config.yaml
optimizer: "adamw"
final_lr_fraction: 0.0
doc_mask: true
Each number is 128 + 32 x the weight over its row's rms, rounded and kept within 0 to 255. Layers, rows and columns count from 0. The size above them is the row's rms in percent of the matrix's.

# layer 8 MLP up, 192x64, rms 0.301, rows 51-85, columns 0-63
size [ 98  96 106  94  85  90  98 103 104  88 114 107  96  99 106 106  91 101 100 102  96 100 100  94 106  98 104  96  95 101  98 102  91  99  89]
[[184  95 185 109  93  82 139 118 199 127 136 152 120 120  91 174 101 119 146 140 143 111 147  95  76  85 112 137 138 152 139 154 143 114 109 180 167  74 137 100 106 168 162 135 101 130 120 190 107 128 136 126 151 112 113 211 159  69 107  94  91 144  82 141]
 [126 114 178 187 160 150  62  88 110 162 135 136 130 116 191 172 110 114 140 105 116 123 122 118 121 113 102 170 157 113 205  91 111 109 132 142 159 151 115 104 157 145 121 129 149 120 112 201  72 105 113 185  99 113 154 165 142 113 110 121  85 112  48  87]
 [ 98 148 126 125  92 159 169 117  84 154 165 118 137 121 111 167 111 188 140 137 152 139 113 148 148 172 104 125  48 134 111 139  47 124 153  76  96 138 100 196 201 125 130 171 112 122 115 159 104 108 139 124 118 197 130 150  88  84 128 103  93 118 173 119]
 [125 130 139 109 113 158  82 190 150 190 100 116 118 133  97 138 117 120 195 147 136 133  62 205 100 118 198 115 124  99 142 138 113  97 147 157 183 133 143 144 168 127 152 123 137  94  68 110 124 121 159 180 146 137 123 112 101 104 125  45 123  94  86 132]
 [ 60 107 152 121 135  95 149 122 114 130 103 129 144 109 125 139 112 156 183 109  92 128  74 181  93  86 167 122  81 157 151 138 150 136 115  95 117 144 195  87 156  78 104 147 135 124 162 102 155 127 115  65 166 205 149 103  96  74 105 158 151 151  85 160]
 [171 148 119 100 113 169 119  76 110 130  95 123  41  92  81 136 129 165  97 105 173 120 154 115 203 157 137 111  81 130  54 141 109 126 178 149 181 122 129 109 117 185 109 117 152 130 131 134 118 106 112 127 159 128  91 138 110 188 120  89 186 143 152 100]
 [118 123  78 144 124  29 140 106  94 131 142 153 114 134 134 135 168 112  95 123 106 157 133 123 120  91 109  90 216  95 175 150 233 132  46 102 127 120 140 142 108 130 165 139 105 141 120 135 133 160 126 194 146 128  81 131 152 120 140 113 121 116 138 137]
 [202 161 160 101 122 106 124  92  91 137 140 148 139  86 221  86 101  89 135 119 139  94 119 158 136 162 101 175 151  85 111 142 153 141  97 145  58  90 171 146 134 149 162 137  89 104 108 116  70 167 142 143 144 142 120  88  71 145 158 134 101 165 119 151]
 [123 147 128  85 106 109  89 186 174 100 156  99  89 157 122  86 132 132 170  81  43 109 170 138 149 114 113  88 126 157 209 117  98 168  89 118 166 160 165 100 122 136  94 137  98 148 145 133 142 151 100 132 173  88 130 155 178  87 124 150 106 161 107 162]
 [100 141 151 109 103 144 170 104  69  93 110  81 167 128  84 141 170 149 136 111 126 193 179  56 150 127 113 110 115  97 176 150 146 147 168 111  78 148  92 142  98  94 124 134 104 148 115 102 155 124 141 101 112 174 187 116 156 111 123 209  73 103 127 138]
 [153 137  96 108  98 151 171 184 149  94 126 140  85 155 110 126  92 159 173 142 167 115 137 105 116 110  88 114 106 174 163  89 213 108 129 141 115 159 128 129 125 154 179 115 126 139 151 114  79 135  46 175 127 127 156 120  86 131 134  39 121  83 156 130]
 [116 102  77 160 134 171  97 109 164  99 158 114 138 127 116 100 150 105 149 100 132 197  80 111 150  68 154  83 129  80 163 146  86 142 180  91 185 105 133 101 103 219 145  83 136 134 159 141  85 158 136  83 194 137 126 130 140 118 135 141 137 129 106 137]
 [ 80 113 105 102 152  69 155 103 182  92 110 171 155 111 147 100 118 193 119 129 119 116 122 192 100 108 193 205 143 155  84 145 128 150 102 107  98 171 121  85 119  99 165  94  97 161  71 155 156 139 124 100 169  81 108 116 101 110 148 134 111 126 152 151]
 [132 129 149 160 152 123 157 113 131 118 170 141  47  90 112  59 113 146 178 125 136 148 170  51 132 109 136 146 185 122 149  82 157 114 101  74 107 207  76 125 115 104 100 132 161 136 152 115 166 117 138  90 176 136 149 151 110 131 123 114 114 100 104 187]
 [ 82 118  88 113 144 110 106 169 123 157 142  69 157  92  75 175 132 122 119 163 124 167 161 149 109 136 150 187 107 147  81 213 133 129 125  62 139 164 157 162  99 178 101  88 177  78 118 102  78 114 158 148 154 115 117 138 151  92 120 123 119  84 121 121]
 [144 126 131 141 121 133 117 141 129 143 105 140 173 119  94 124 111 138 100 161 113 102 120 123 126 168 203 126 137 115 162 156 103 131 152 149 115  94 114  90  72 109 130 126 126 144 182 127  44 158  78  93 122 110 165 124 185 106  42 221  89 138 124 171]
 [150  84 170  67 178 181 105  76  88 133  84  74 157 176 126 125 180 127 139 168 148 144 133 126 140 115 160 148 166 118  97 126 127 122 176 131  84 101 100 165 107  44 145 143 100 118 117 126 160 159 140 145 110  91 178 100 126 165 134 107  90 129 167  90]
 [125 120 130 118 155 156  93 160 120  91 130 139  85 125  69 138  75 119 110 118 103 165 144 158 144 203 138  92 133  93 115 115  81 148 123 130  92  88 173 116 146 132  57 158 154 140 104 209 132 101 205 187 128 103 150  89 106 140 131 131  69 132 111 117]
 [ 72 119 150 125  92 161 118  25 120 137 104 137 140 150 199 131 110 169 166 198 131 119  98 110 120 108 126 161 142 168 154  88 131 118 123  89  88 125 108  63  96 100 197 135 160  89 132 114 181 129 128 123 149 140 146 159 155  81 118 136 146 125  93 114]
 [228 107  72 162  98 163 122 115 161 136 128 141 168 202 118 139 131  90 171 119 120 119  95 138 135 129  43 165 135 114 121 136  93 163 149 105  91 122  81 136  92 136 132 131 110 133 130 132 158 167 159  90 120 150 139 178 122  92 127  67 126  63 123 134]
 [ 94  99 116 121 136 133 169 141 149 128 132  93 116 171  79  95 183 128 142 145 117 134 116 128 135 153  68 155 165 141 143 131 180 157 132  65  72 152 138 111 144 133 121 139 112 189  87 124 142 162  77 186  98 174  80 161  92 117 145  89  92  69 193 116]
 [121 148  85 173 155 191 150 151 124 121 192 128 157 110 149 174 163  79 185 133 105 115 100 164 134 164  87 117 132 104 161 163 134  57 108 115 143  93 107 102 115  83 107 121 132 124 129 157 199  90  85  97 103  91 146 165 114 115 147 170  90 114  93 170]
 [115  54  89 129 121  83 123 108 142 150  90 153 156 125 105 117  94 133  67 149 140 147 143 140 121 111 190 135  99 167  61 108  82 151 116 154  86 172 134  90 143 137 115 162 148 130 128  89 135 135 115 205  54 148 132 157 149 116 180 143 150 162 141 187]
 [125 147 122 126 177 158 144 101 147 158 110 140  52 128 184 121 102 141 118  69 138 160  70 117 115 183 203 122 109  97 133 126 111 171 119 205 128 127 145 112  87 104 121 207 142 137 153 113 104 132 165 142 138 111 124  88  94 137 125 124 148  63  95  92]
 [128 113 169  93 143 131 142 167 101 138 106 115 153 130  88 126  83 119 107  45 123 152 130  58  96 103 126 126 108  44 112 153 125 119 120 155 131 124 140 108 144 156  99 113 133 137 138 168 194 143 118 226 124  99 146  93 167 108 113 136 163 202 126 154]
 [137  82 158 145 161 109 107 134  96 159 125 156 157 141 188 188 127  95 129 124 171 112 183 110 162 127 164 109 127 166 132 180  99  84  88  58 122 129  70 165 150 114 173 112  68 115 120  93 123 150 121 102 129  93 147  95  86 175 136  65 108 148  94 126]
 [112 148 172 104 153 214 136 110 155 175 156  82 111  91 105 154 105  64  44 169  90 117 105 174 139 101 176 141 119 102 185 114 105 159 128 142 143 159 111 150  98 139  90 141 177 128 103 124 118 107  89 135  58 154 131 121 150 151 111 135 101 142 100 133]
 [149 118 141 129 158 141 160 162 112 128 132 158 132  82 149  93 134  86 111 129 163 156 156 156 131 122 122  35 160 108 203 142 101 145 119 157  75 134 178 152  91  90 130 123 115 116 134 106 132 149 115  74  68  44 161 150 114 144 134 132 142 183 143  67]
 [155 139 135 199 183 113 165  91 132 106 110 115 139 198 135 118  88  94 121  77 121 130 122 138 135  86 185 125  80 192 155  92  73 126  90 135 131 187 144 181 116  97 141 157 159 109 141 127 112 133 184  91 159 140  92 114  95 135 111  77  96 157 143 146]
 [139 112 121 143 157 105 117 151 131 117 106 190 153 122 205 136 147 131 155 109 128  89 157 140 149 127 106 166 136 162  96  25 170 213 139 106 135 134 137 181  76  76 106 137 146 122 138  99 103 131  74 103 132 123 132 100  91 111  63 107 157 140 138 105]
 [ 31 101 173 133 146  75 108 132 141 117 115 115 176 119 110 115 157 113 150  95 114 142 134 130  74 196  75 108 147  94 132  96 110 135 201 170 117 130 128 136 128 156 145 112 141 121 138 157  97 153 127 170 139 162 165 105 149  83 138 158  38 152 112 157]
 [127 104 121  82 119 102 107 160 169 105 145 138 115  66  69 179 132 144 111 119  91 176 124  88 163  81 128 143 122 160 126 105  96  71 146  79 126 107 128 152 165 187 109 104 102 138 116 172 134 118 158 207 124 166 141  83  81 158 146 173 109 144  74 132]
 [180 189 100 135  68 114 111 153 120 115 136 110 137 145 105  91  89 108  84 159  97  94 100 166 124 155 159  78 191 146 126 128 128 177 142 149  64 116 190 118 122  93 104 147 119  83 162 136 170 118 126  90 153 155 119 137 157 102 135 195 123 131 118 201]
 [165 123 189 189 123 130 147 130 119  74 167 121 100 141 111 102 161  83 103 120 133 125 127 195 110 143  76 186  99 109 116 129 117  81 103 109 110 175 138  87 154 147 152 129 126 126  69 185 132 110 166  90 166 124 104 146 150  29 106 136 129 149 125  97]
 [159 137 152 145 110 159 139 111 114 120 142 152 157 134  99 172 108 139 123  92  94 176  84 161 106 110 156  67 128 132 127 131 110 108 169 132 125 113 134 136 144 123 177 148  86 110 135 136 147 119 111 165 207 113 115 180  92 165  99  14 195  90 129  87]]
# layer 8 MLP down (transposed), 192x64, rms 0.291, rows 51-85, columns 0-63
size [102  95 110  96  89  88  92 102 100  91 107 105  97  99 107 102  95  98 104 102  98 103 100  95  98  98 109  94 100 103 103 106  89  98  91]
[[ 96 118 110  98 181 127 186  92 135 111  81 131 133  94 142 140 123 125 152 130 174 107 132 172 128 148 174 162 122 198  45 128  69 168 167 132 148 118  96 178 170 140  98  59 128 117 108 113 126 122 156 113 123 185 172 103  81 126  86 153 127 120 124 102]
 [154 119 126 131  78 101 165 118 103 138 143 160 118 153 132 119 131  92  42 115 141  74 176 147 174 150  94 128  66 140 154  84 126 153 132 110 166 150 207 168  94 130 103 172  89 130 156 116 186 123  99 120 104  96 100  83 123 145 104 122 101 192 156 143]
 [136 131 191 138 132 136 153 127 145 106 145 125 118 130 138 114 108  77 133  79 106  94 119 119 164 175 126 113 193  83 135 114 150  84 103  93 125 133 168  54 137 134 146 136 125 208 126 165 192 129  36 106 111  98 127 144 123 198 128 157 106 106 135 104]
 [156 165  72 126  98 120 168 104 119 128  93  76 147 151 158  80 116  71 123 106 134 122  91 161 117 142 130 181 137 148  86  97 147  63 140 173 114 148 154 115 136  87 145  90 112  92 142 122 167 145 158 136 128 171 165  78 139 143 102 146 236  91 127 142]
 [137  97 197 111 136 150 120  70 160 152 150 175 159  79 139 140  96 103 121  90 113  96 157  91  92  84  88 135 165 116 163 193 147 152 171 137 119  86 101 107 128 198 145 162 110 116 139 147  93 124 117 146 150  69 174 102 165 128 120  72 101 109 167 110]
 [162 105 121  88 121  77 119 126 101 166 140 186 118  98 194  66  99 158 111 152 126 134 138 177 105 129 103  73 130  98  91 129 149 100 140 161 115 136 141 137 113 119 151  99 194 183 149 165 101 156 132  98 131 154 133 139  95 155 130 171  26 170 123 126]
 [104 159 115 122 146 117  87 110 189 134 111 128 183 140  84  89 148 103 156 102  66 142 139 123  81 127 121 120 149 107 149 184 120 128 212  76 164 135 119 159  97  76 164  86 148 122 138 114  74 184 122 153 135  87  81 159 156 103 101 180 108 143 132 114]
 [ 93 181  71 104 128 110 100  86 105 157 138 168  99  98  39 119  93 120 150 114 155 175 135 148 118 126  99 105 109 160 172 121 140 117 131 111 134 159  93  66 111 147 162 191 175 127 141 194 192 162 144  95 106 155 114 146  71 139 122 136 155 117 124 135]
 [100 112 141 112 161 156 116 110 104 140 111  68 136 146 135 123 126 164 133 121 137 124 126 186 117 156 194 112 121 201  93  91 101  61  97  77 173 112 113 110 156 134 160 117 135 156 143  72 169  89 111  93 122 124 206 125 101 126 160 134 183 191 100 140]
 [142 124 114 150 138 104 183 161 170 109  93 145 122  86 160 147 132 137 105 116 111  99 126 166 132  74 176  88 120 137 114  89 132 142 155 122 128 166 173 232 171 147 110 120 146 168  85 102 120 104 118  91 142 195 126 122  66 138  78  87 150 134 106  77]
 [152 138 140 113 131 117 148 109 126 123 112 171 106 170 117 132 106 151 100 154 215 142 172 177  98 163  60 113 115 209 158  80  90 136 136  87 129 139 150  74 101 126  97 128 117  65 100 118 141  93 115 118 155 140  93 136 162 152  79  90 173  96 135 172]
 [171 129 160 102  38 152 161 142 142 108 121 126 101 118 166 171 124 120 161 150 189  74 130 166 118  79 145 151 156  69  87 179 131  90 147 120 103 100 172 112 112 121 123 121 111 137 121 201 140 126 108  70 101  94 150  92  86 130 116 134 155 162 180 106]
 [103 146 155 156 128  72  99 152 188 157 108 161 156 146 115 134 130 120 107 161 101  69 156 112 100 148 111  90  75  98 115  77 164 130  89 127 194 139 146 121 110  98 104 115 166 147 139 100 170 109 118 155 137 200 162 131  70 173 148  92  80 173  90 151]
 [222 152 108 136 119 132 181 156  89 134 150 103  58  75 183 135 113 174 158  91  79  85 157 118 160 100 131 154  95 107 127 151 147 172 156 153  86  55 127 167 110 160 129 137 171 118 106 122 141 143  82 117 107 142 108 148 103 106 153 127 125 134 107  87]
 [123  93 164 124  63 114  92 137 143 143 134  63 117 160 147  98 146 115 152 197 135 139  98 131 181  91  95 169 115 127 139  75 141 118 116 139 147 133 177 110  63  85  81 119 160 128 193  81 109  94 120 114 135 128 169 138 142 110 209 117 147 153 110 164]
 [166 161 117 117 130  85 183 122 119 189 107 118 181  97 153 105 108 133 117 124 101 138 114 119 223 104 116 140 111 128 139 180 167 146 101 159 136 171  94 199 137 127 122 104  89 173 158 131 153 100 127  68 119 131 113 112 107 174 130 112 125  51  88  95]
 [121 145  75 128 112 126 145 138 139  90  72  96 162 102 199 126 169 131 106 192  65 101 106 162  97 189 146  99 108 115 107  88 162 140 104 161 110 110 130 134 136  72 116 107 135 200 136 140  82 120 141 128 125 168 106 103 137  96 134 203 143 162 104 166]
 [ 95  92  93 176  98 141 172 131 116 156  85 128 138 130  77 122 137 199 111 122  93  94 153 104 163 128 128  98 165 139  77 118  97 194  94 117 113 218 113 134  82 117 139  95 118 238 115 110 101 146 162 124 121 136 116 124 116 156 137 156 123 133 113 133]
 [ 88 140 129 144 157 113 133 133 129  78 118  95 170 165 125 127 104 140 113  89 145 173 195 122 192 148 176 126 102  93 129  98  97 150  87 123 138 116 168 165 113 156  41 142 100 169 152  99 117  96 127 131 136 126  72  69  85 163 187 147 133 160 164 104]
 [ 57 109 114 107 153 131 178 137 106 140 142 125 107  94 161 112  91 113 147 122 142 185  98 141 135  70 179 142 145 108  72 170 168 168 180  75  81  94 160  87 119 124 159 158 104 180 125 101  83 102 124 102 170 159 151 121 110  94 173 115 148 133 175 112]
 [142  90 150 139  77 137 162 115 130 159 161 101  97 179  99 104 151 156  89  94 110 106 151 131  93 149 100  97 176 129 115 127  71 108 141 162  95 119 170  91  85 136 161  57 100 177 104 206 118 161 144 147 132 169 136 177  89 189 128 146  97 113 117 145]
 [109 147 126  84 136 111 154 115 166 121 143 122 135  74  96 107 133 111  93 124 131 109 137 126 153 201 152  96 117 179 153 177 135 140 106  73 115 139 139 163 169  44  81 138 110  49 164 161 118 120 123 148 158 126  99 137  91 193  79 137 174 173 116 129]
 [ 96 125 130 106 123 150 167 131  97 149 172 148 128  86 139 126  83 131 124 107 138 117 210 130  92 143 131 143 185 134 123 140 126  78 162 168 122 135 111  79  84  91 100 126 114 131 183  77  85  97 112 177 157  94 138 119 120 142 186 199 152 164  64 163]
 [ 99  97 102 142  94 129 165 120 158  97 136 100 129 121  90 137  96 156  82 194 169  72 189  97 144 151 147 132 148 152 121 104 124  60  44  69 155 134 137 147 122  97 131 140  51 129 115 140 141  87 130 159 119 162 170 121 174 158 130 164 118 143 163 128]
 [ 45 128 158 190 106 224 106  98 141  87 179 176  95 155 106 140 146  62 115 162 132 122 143 107 129 135 155 134 128 186  92 133 121 107 114 109 125 148 187 179 122 112 116 158  83 155 141 158 116 137 141  68 137 118 107 112 102 151 134 129 117 141  90  95]
 [140 123 194 142 134 106  97 170 133 171 139 106  95  83 141  99 125 140 179 177  52 110 110 148  70 149 156 128 150 163 110 123 159 114 156 110 122 111 117 109 123 114  93 103 102 119 107 103 124 157  46 123  70 116 174 184 182  93 174 177 130 140 114 110]
 [114  93  67 133  61 155 145 126 150 122  99 140 135 160 147  59 125 127 199 126 142 113 127 108 112 134  94 147 194 141  59 143 150 126 154 114 140 102 182 167 157 142 163 111  63 153 153 103 162 105 110  61 136 115 135 106 106 136 176 160 132 123 101 182]
 [122 105 157  89 107  99 150 138 152 135 129 145 140 105 124 231 124 108 144  91 128 175 108 158 133  79 120 180 111  87 130 148 112 130 105 108 130  55  85 109 137 102 170 199  77 114 169 135 178 153 118 124 161 120 137  91 157  90 148 111 125 155 156  63]
 [129 145  91 163 191 157  89  98  98  99 123  66 138 125  88 124  94  79 170 124 149 120  79 158 108 129 158 102 181 133 118 138 140 117 146 113 112 153  75 132 125 176 104 164 104 175 168 120 121 118 182 170  91 195 159 145 159 107 129 137 119 100 107  51]
 [123 119 168 135 111 122 105  88 145 116 167  61 151  76 104 112 114 145 166 173 125 195 122  82 196 107 134 144 147 150  96 146 113  93  83 182 156 146 121 100 100  97 117 101 123 123 144 126 153 125 149 131 131 136 214  89  83  99 131 122 104  59 178 105]
 [148 144 146 141 113  84 144  78 102 108 164 155 122 138 211 106 138 172 108  75 167 107 119  88 144 174 165 126 125 118 107 149  92  85 133 167 166 110 136 160 138  68 186  85 139 120 103 133 180  51 156  99 158 102  95 103  80 147 136 160 143 138 110 148]
 [216 135  82 185 150 153 111  91 117 149 154  78 140  99 171 161 125 128  99 122 119 128 154 138 169 175 144  78 156 119  64 140 186 140 131  94  80 155 110 118  85 107 128 111 131 144 126 186 123 128 166  89 135  84 130  98 141  80 103 145 167  71 125 133]
 [148  96  28 173 107 124 175 182 136 171 122 117 163 114 134  87  99 109  51 137  95 137 135 136 161 136 132  82 146  80 153 137 112 108 131  99 153 109 173  76 123 171 153 133 119 122 109 115 154 150 101 152  85 122 188 119 147 122 135 138 135 203  93 145]
 [127 137 158 112 133 106 150 108 170 171 124 129 107  71 109 103 145 152 155 110 101 154 177 129  70  95  89 107 171 186 129 127 122 125 126 127 143 143 135 182 122 201 128 104 141 154 156  79 160 182  87  75 133  71 150  77  95 129 183  85  82 154 140 122]
 [130  57 132 136 103 162 115 105 177 122 149 120  92 152 118 176 118  98 114 101 110 137 111  94 110 215 129  92 156 141 127  94 120 107 121 113 179  97 148  93 130 107 204 144 113 173 100  79 133 137 124  99 171 141 131 144 128 141  91 117 206  75 120 190]]
# layer 8 MLP gate, 192x64, rms 0.3, rows 52-86, columns 0-63
size [ 92 105 102  89  96 100 105  99  95 104 105 101 101 106 104  98 101 108 101 108  92 103  94 101 101 101  98 102  86  99 105  90 103  90  82]
[[212 151  83 110 135 141 181 160 133 106 112 158 111 131 164 101 149 161  94 105 193 124 171 138 163 139 122  66  88 115  90 153 122 144 105 134 129 110 114 121 111 103 128 139 103 117 113 112 205 121  92  84 131 144 128  80  90 158 133  73 156 180 197 126]
 [156 128 106 149 100 153 192 120 137 188 113  97  96 175  93 155 127 139 153  20 115 164 102 163 133 127 151  63 104  85 116 115 109 151 126  90 137 112 126  93  76 150 143 159 119 111  65 192 187  98 133 113 145 155 133 114 115 136 157 116 122 158 129 112]
 [119 127 130 126 142 129 129 121 135 143 116  84 153 109 139  82 142 148 176 104 140 163 150 102 142 213  99 115 108  92 176 126 147 150 137 119 131 166 133 105  73  69  90 119 175 124 134 154 111 142 118 121  85 122 208  96 136 183  68 163  74 144 103  54]
 [181 164 128 111 112 130 122 117 147 180 128 166 163 122 102 129 144 125 133 110 136 142 195  98 224 113  54 140 143 123 159 145  80 129 148  92 134  62 111  94  89 133 129  98 136  94 110 129  96 104 116 135 164  67 129 142 202 135 132 120 166 138 188 132]
 [156 122 107 133 178 124 112 108  92 149 114 141 135  91 134 145 115 123 162  88 144 114 164 105 190 120 120 145  53 117 165 135 124  61 162 135 188 149 122 136 131 131 118 154  80 106 145 168 139 110 156 128  47 121 131 147 137 177  53  73 187 158 127  87]
 [139 137  90 136 146  36 147 140 136 111 124 185 111 125 181 135 134 113 130 139 151 122 136 179 112 142 133  86 172  94 174  94 174 135   0 136 144 147 131 146 121  52 139 128 129  87 114 165 111 109 121 153 125 112 116 111 148 152 128 115 148 127 152 127]
 [129  88 137 175  66 146 166 160 169 142  83 138 146 107 136 137 152 146 144 125 103  90 121 121 111 178 165 140  61 171 152 103 124 129 146 131 143 134 133 110 105  96 168 117 137  62 143  90 117  54 215 162 110 170 115 122 141  88 119 132 156  69 172 130]
 [123  97 111 150 164 137 168 100 130 162 185  73 148  28 102 149 125 135 126 149 160 110 164 139 190 124  64 130 124  79 151 187 148  81 136 142 151 116 113 112 104 155 118 117 126 114 145 120 159 102 132 160 102  79 113 163 153 207 100 106 136  87 142 126]
 [141  83  66 136 159 160 183 161 149 118  79 194  86 156 114 136 148 101  98 148 157  43 130 179 143 112 130  89 168 162 147  35 173 134 188 131 153 141 135 124 128 130 132 122 103  99 140 147 114 123 102 117 130 151  88 159 130 120 117 107 175 128 101 109]
 [ 97 128 128 157 176 100 121 123 145 171 142 150 159  88 130 136 162 112  86 116 116 129 131 181 199 156 126 121 114  80 132 166 101  90  82 131 130 142 117 121 123  71  88 174 105 103  79 179 182 104 150 136  59 135 170 118 154 123  98 189 123 197 143 117]
 [109 130 142 172  77 117 168 171 179 138 143 135 109 124 127 139 120 133 121 104 158 125 179 148 102 144  82 101  67  95 119  80 179 106  59 104  88 103 132 127 153 106  71 158 105 145 113 158 103  96 158 204 102 184 143 162 125  94 149 175 125 110 174 133]
 [153 116 123 174 141  92 137 165 117 152  96 135 138 129  99 151 145 143  91 108 136 109 127  69 144 128 166  34  96 174 183  89 118 152 120 127 129 103 178 122 149 142 141  78 113 134 155  95 123  81 164 146  47 201 153 104 136 153 128 165 172 113  89 143]
 [158 156  98 200 158 118 166 181 134 143  91 122 146 122 128 116 128 136 128  76  89 137 115 170 105 183 142 101 117 148 142 185 102 140 124  86 114 108 112 131 100 146 141 115  80 100 111 120 106 141 124 133 120 138 129  12 132 133  82  77 180 201 122 128]
 [132 111 144 178 153  74 130  96 157 165  80  95 178 133 121 105 113 160 153 109 151 112 133 138 121 108 162  98  88 140 150 101 175 150 176  76 158 173 128 118 136  73 161  61 152  83 119 112 129 130 120  61  98 201 133 148 147  79 126 179 166 144 125 124]
 [134 132 129 109 197  64  74 164 128 120 121 173 145 104 114 117 154 164 165  88 155  99 140 149 167 179  93 100  81  89 168 113  98 134  93  92 119 147 130 136 153  88  61 186 178 117  71 118 157 106 115 122 151  79 170  95 141 145 109 136 108 139 149 154]
 [148 129 141 118 125  91 130  79 123 151  86  89  51 143 131 139 135 203 120 125 159 179 122 105 132 143  98 185 128  84 141 183  71 113 143 136 151  89 139 106  99 123 136  96 111 128 128 120 150 165 134 133 115 152 212 103 142 138  76  98 144  87 177  64]
 [134 121 114 120 133 131 174 134 155 144  52 132  89 108 160 173 172 153 108 150  76 120 196  95 110  61 106 110 142 163  98  94 243 148 125 135 141 121 166 135  71 115 128 111 127 133 117 140 144 125  64 121 117 161 135 155 123 106 150 165 139 101 103 103]
 [155  96 105 147 152 107 130 147 130 167 101 119 117 148 158  94 196 115  77 164 160 135  96 147 123 127 118 135 152 134 129  97 133 105 128  46 164 232 139 136 130 115 161  66 157  71 140 111 102 134 118  88 114 130 110 172 206 152  92 122 160 117 119 150]
 [156  92  92 151 151 128 155 156 184 135 114 103 114 145 108 142 144  67  64 153  83 147 145 197 194 124 109 103 123 215 123  77 111 141  60 140 163 119 123 141 149  95 112 114 134  87 101 141 166 105  97 114  83 142 147 130 118 131 120 116 162 176 134 171]
 [145 135  73 144 114 114 123 195 186 157 144 137  76 112  90 209 142 222 127 100 134 140 143 164  98 105 155  51  80 107 143  80 111 117 117 158 144 129 149 147 128 147  99  91 105 111 151 130 149  98 126  85 149 166 144 116 159  93 128 165 106 137 102 125]
 [143 136 137 124 196  90 114 148 129 131 127 153 124  82 124  87 118 187  70 144 138 127 154 104 196 151 149 121  67  96 108 119  90  97 159 142 146 141  54 108 145 149 131 108 124 154 140 137 120  87  90 216 118 127 140 141 161 170 120  77 183 161 141  93]
 [ 83 104 122 154 135 151 123 142 164  81  85 141  58 153 137 140 131 155 142 174 171  71 169 141 123 122 134  94 121  80 116 113 141 139 127 133 131 164 138 144  38 134 160 151  68 111  89 134 170 121 134 100 117 204 117  93 108 141 105 147 117 162 138 208]
 [112  39 160 118  82 111 179 113 155 125  98 149 151 169  90 116 170 177 127 169 118 112 133  62 141 132  85 119 151 158  99  94 115  83 163  73 144 157 164 118 138 114 120  97 128  96 110 109 145  66  91 162 137 172 135 194 116 116 142 143 111 162 138 170]
 [ 86 132 155 119 172  86 149 166 118 219  73 123 137 151 119 164 177 167  94  75 150  81 136 124 153 118  92 114 117 107 148 162 200 144 133 107 153 111 143 123 112 163 117  76  81 122 121 138 119 111 101 177 166 106 159  90 156 125 102 105 137 172  72 116]
 [141  70 135 126 166  80 103 103 149 161  82  87 134 118 128 145 167 138 158 132  49 138 153 146 153 113 181 111 180 170 129  96 150 170  79  58 146 150 131  58 150 127  67 129 116 104 112 111  89 126 154 150 140 117 138 138 170 121 130 155 163 127  64 123]
 [147  99 175  93 113 132 174 140 164 128  63 135 161 134  73 131 169 157 137 172 143 133 121 117 162  97  96 144 157 138 138 139 156 122 157  74 155 181 129  76 137 134 135 106 156  49 132 177 113 108  76 113 120 149  81  95 194  67 127 114 127 120 155 170]
 [157  89 108 144 131  74 118 156 149 165 123 115 103  92 151 178  93 131 108 126 141  90 186 172 138 177 170 103 159 179 185  32 134 122 138 135 160  90 112 129 110 167 121  88 144 128 128  68 121 120 120 154  94 186 119  86 114 109 116 171 103 108 120  92]
 [ 97  81 109 151 177 143 128 108 151 114 132 118 101 145 135 169  64 107 127 155 135 129 153 163 127 156 154 122 117  90 142  74 186  59 114 173 159 149 122 109 109 111  85 115 158 142 131 168 168  83 150 200  74 180 140 171 170 116  89 111  88 130 100 158]
 [133 137 172  75 117 116 112  65 125 129 132  55 142 132 106 155 131 160 137 177 100 212 158  99 172 143 132 145 160  89 101 165 119  58 112 159 148 132 147  97 105 127 153  72  97 127 135 127 132 133 161 132 112 178 196 106 124 127  92 151 104  95 187 134]
 [139 153 143 135 145  76 101 148 143 130 137  96 145 156 183  65 121 132 126 104 103 115 115 175 170 122 171 151 122 142 106 160 121 105 111 115 129 109 170 136 131 104 134  89 179 134 114 163 142 111 109  72 139 201 136  57 117 141  32  97 195 100  87 130]
 [157 133  84  97 164 116 148 220 155 110 116 127 150 143 119 117 175 116 100 159 182 168  68  94 143 187 116  92 165 115  86 101 190 123 117  76 127 154 148  95 143 135 160 153 125 100 115 171  98  75 126  96 135 131 125 137 128 103 127 119 181  65 120 155]
 [135 108 144 120 123 165 124 105 167 152  83 150 151  90 100 163 158 198 170  77  97 103 141 144 131 137  58 121  84 149 120  53 191 162 116 103 208 101 131 167  94 132 152  59 121 128 136 139 143 136 116 137 154 129 101 106  91 104  98  91 129 144 151 112]
 [132 145 171 124 150 157 106 174 139 133  92 127 158 122 143 170 169 136 116  64 139 123 134 177 176 138  80 151 122 107  83 145 117 107  57 139 122 122 226  91 121 121 130 170  94 112  60 165 119 129 112 139  90 128 158 154 106 122  92 155 118 118 146  52]
 [108 110 133 134 184 115  91 192 134 153 124 140 145 130 142 141 111 143 132 114 178  24 130 134 135 114 154 170  97  77 154 152 140 174 136 124 129 174 117 106  76 135 126  87 188 116 112 101  99 147 185 104 103 102 139  92 176 132 114 171  79 118 109  66]
 [159 117 127 123 100  75 156 150 164 128 143  57  99 156 118 189  96 175 106 132 117  85 161 139 109 174 102 165 124 166 157  95  79 179 166 115 120 105 163 153  85  68 129 111 156  65 138 111 132 120  93 144 119 113 174 115 144 139  94  88 200 138 118 144]]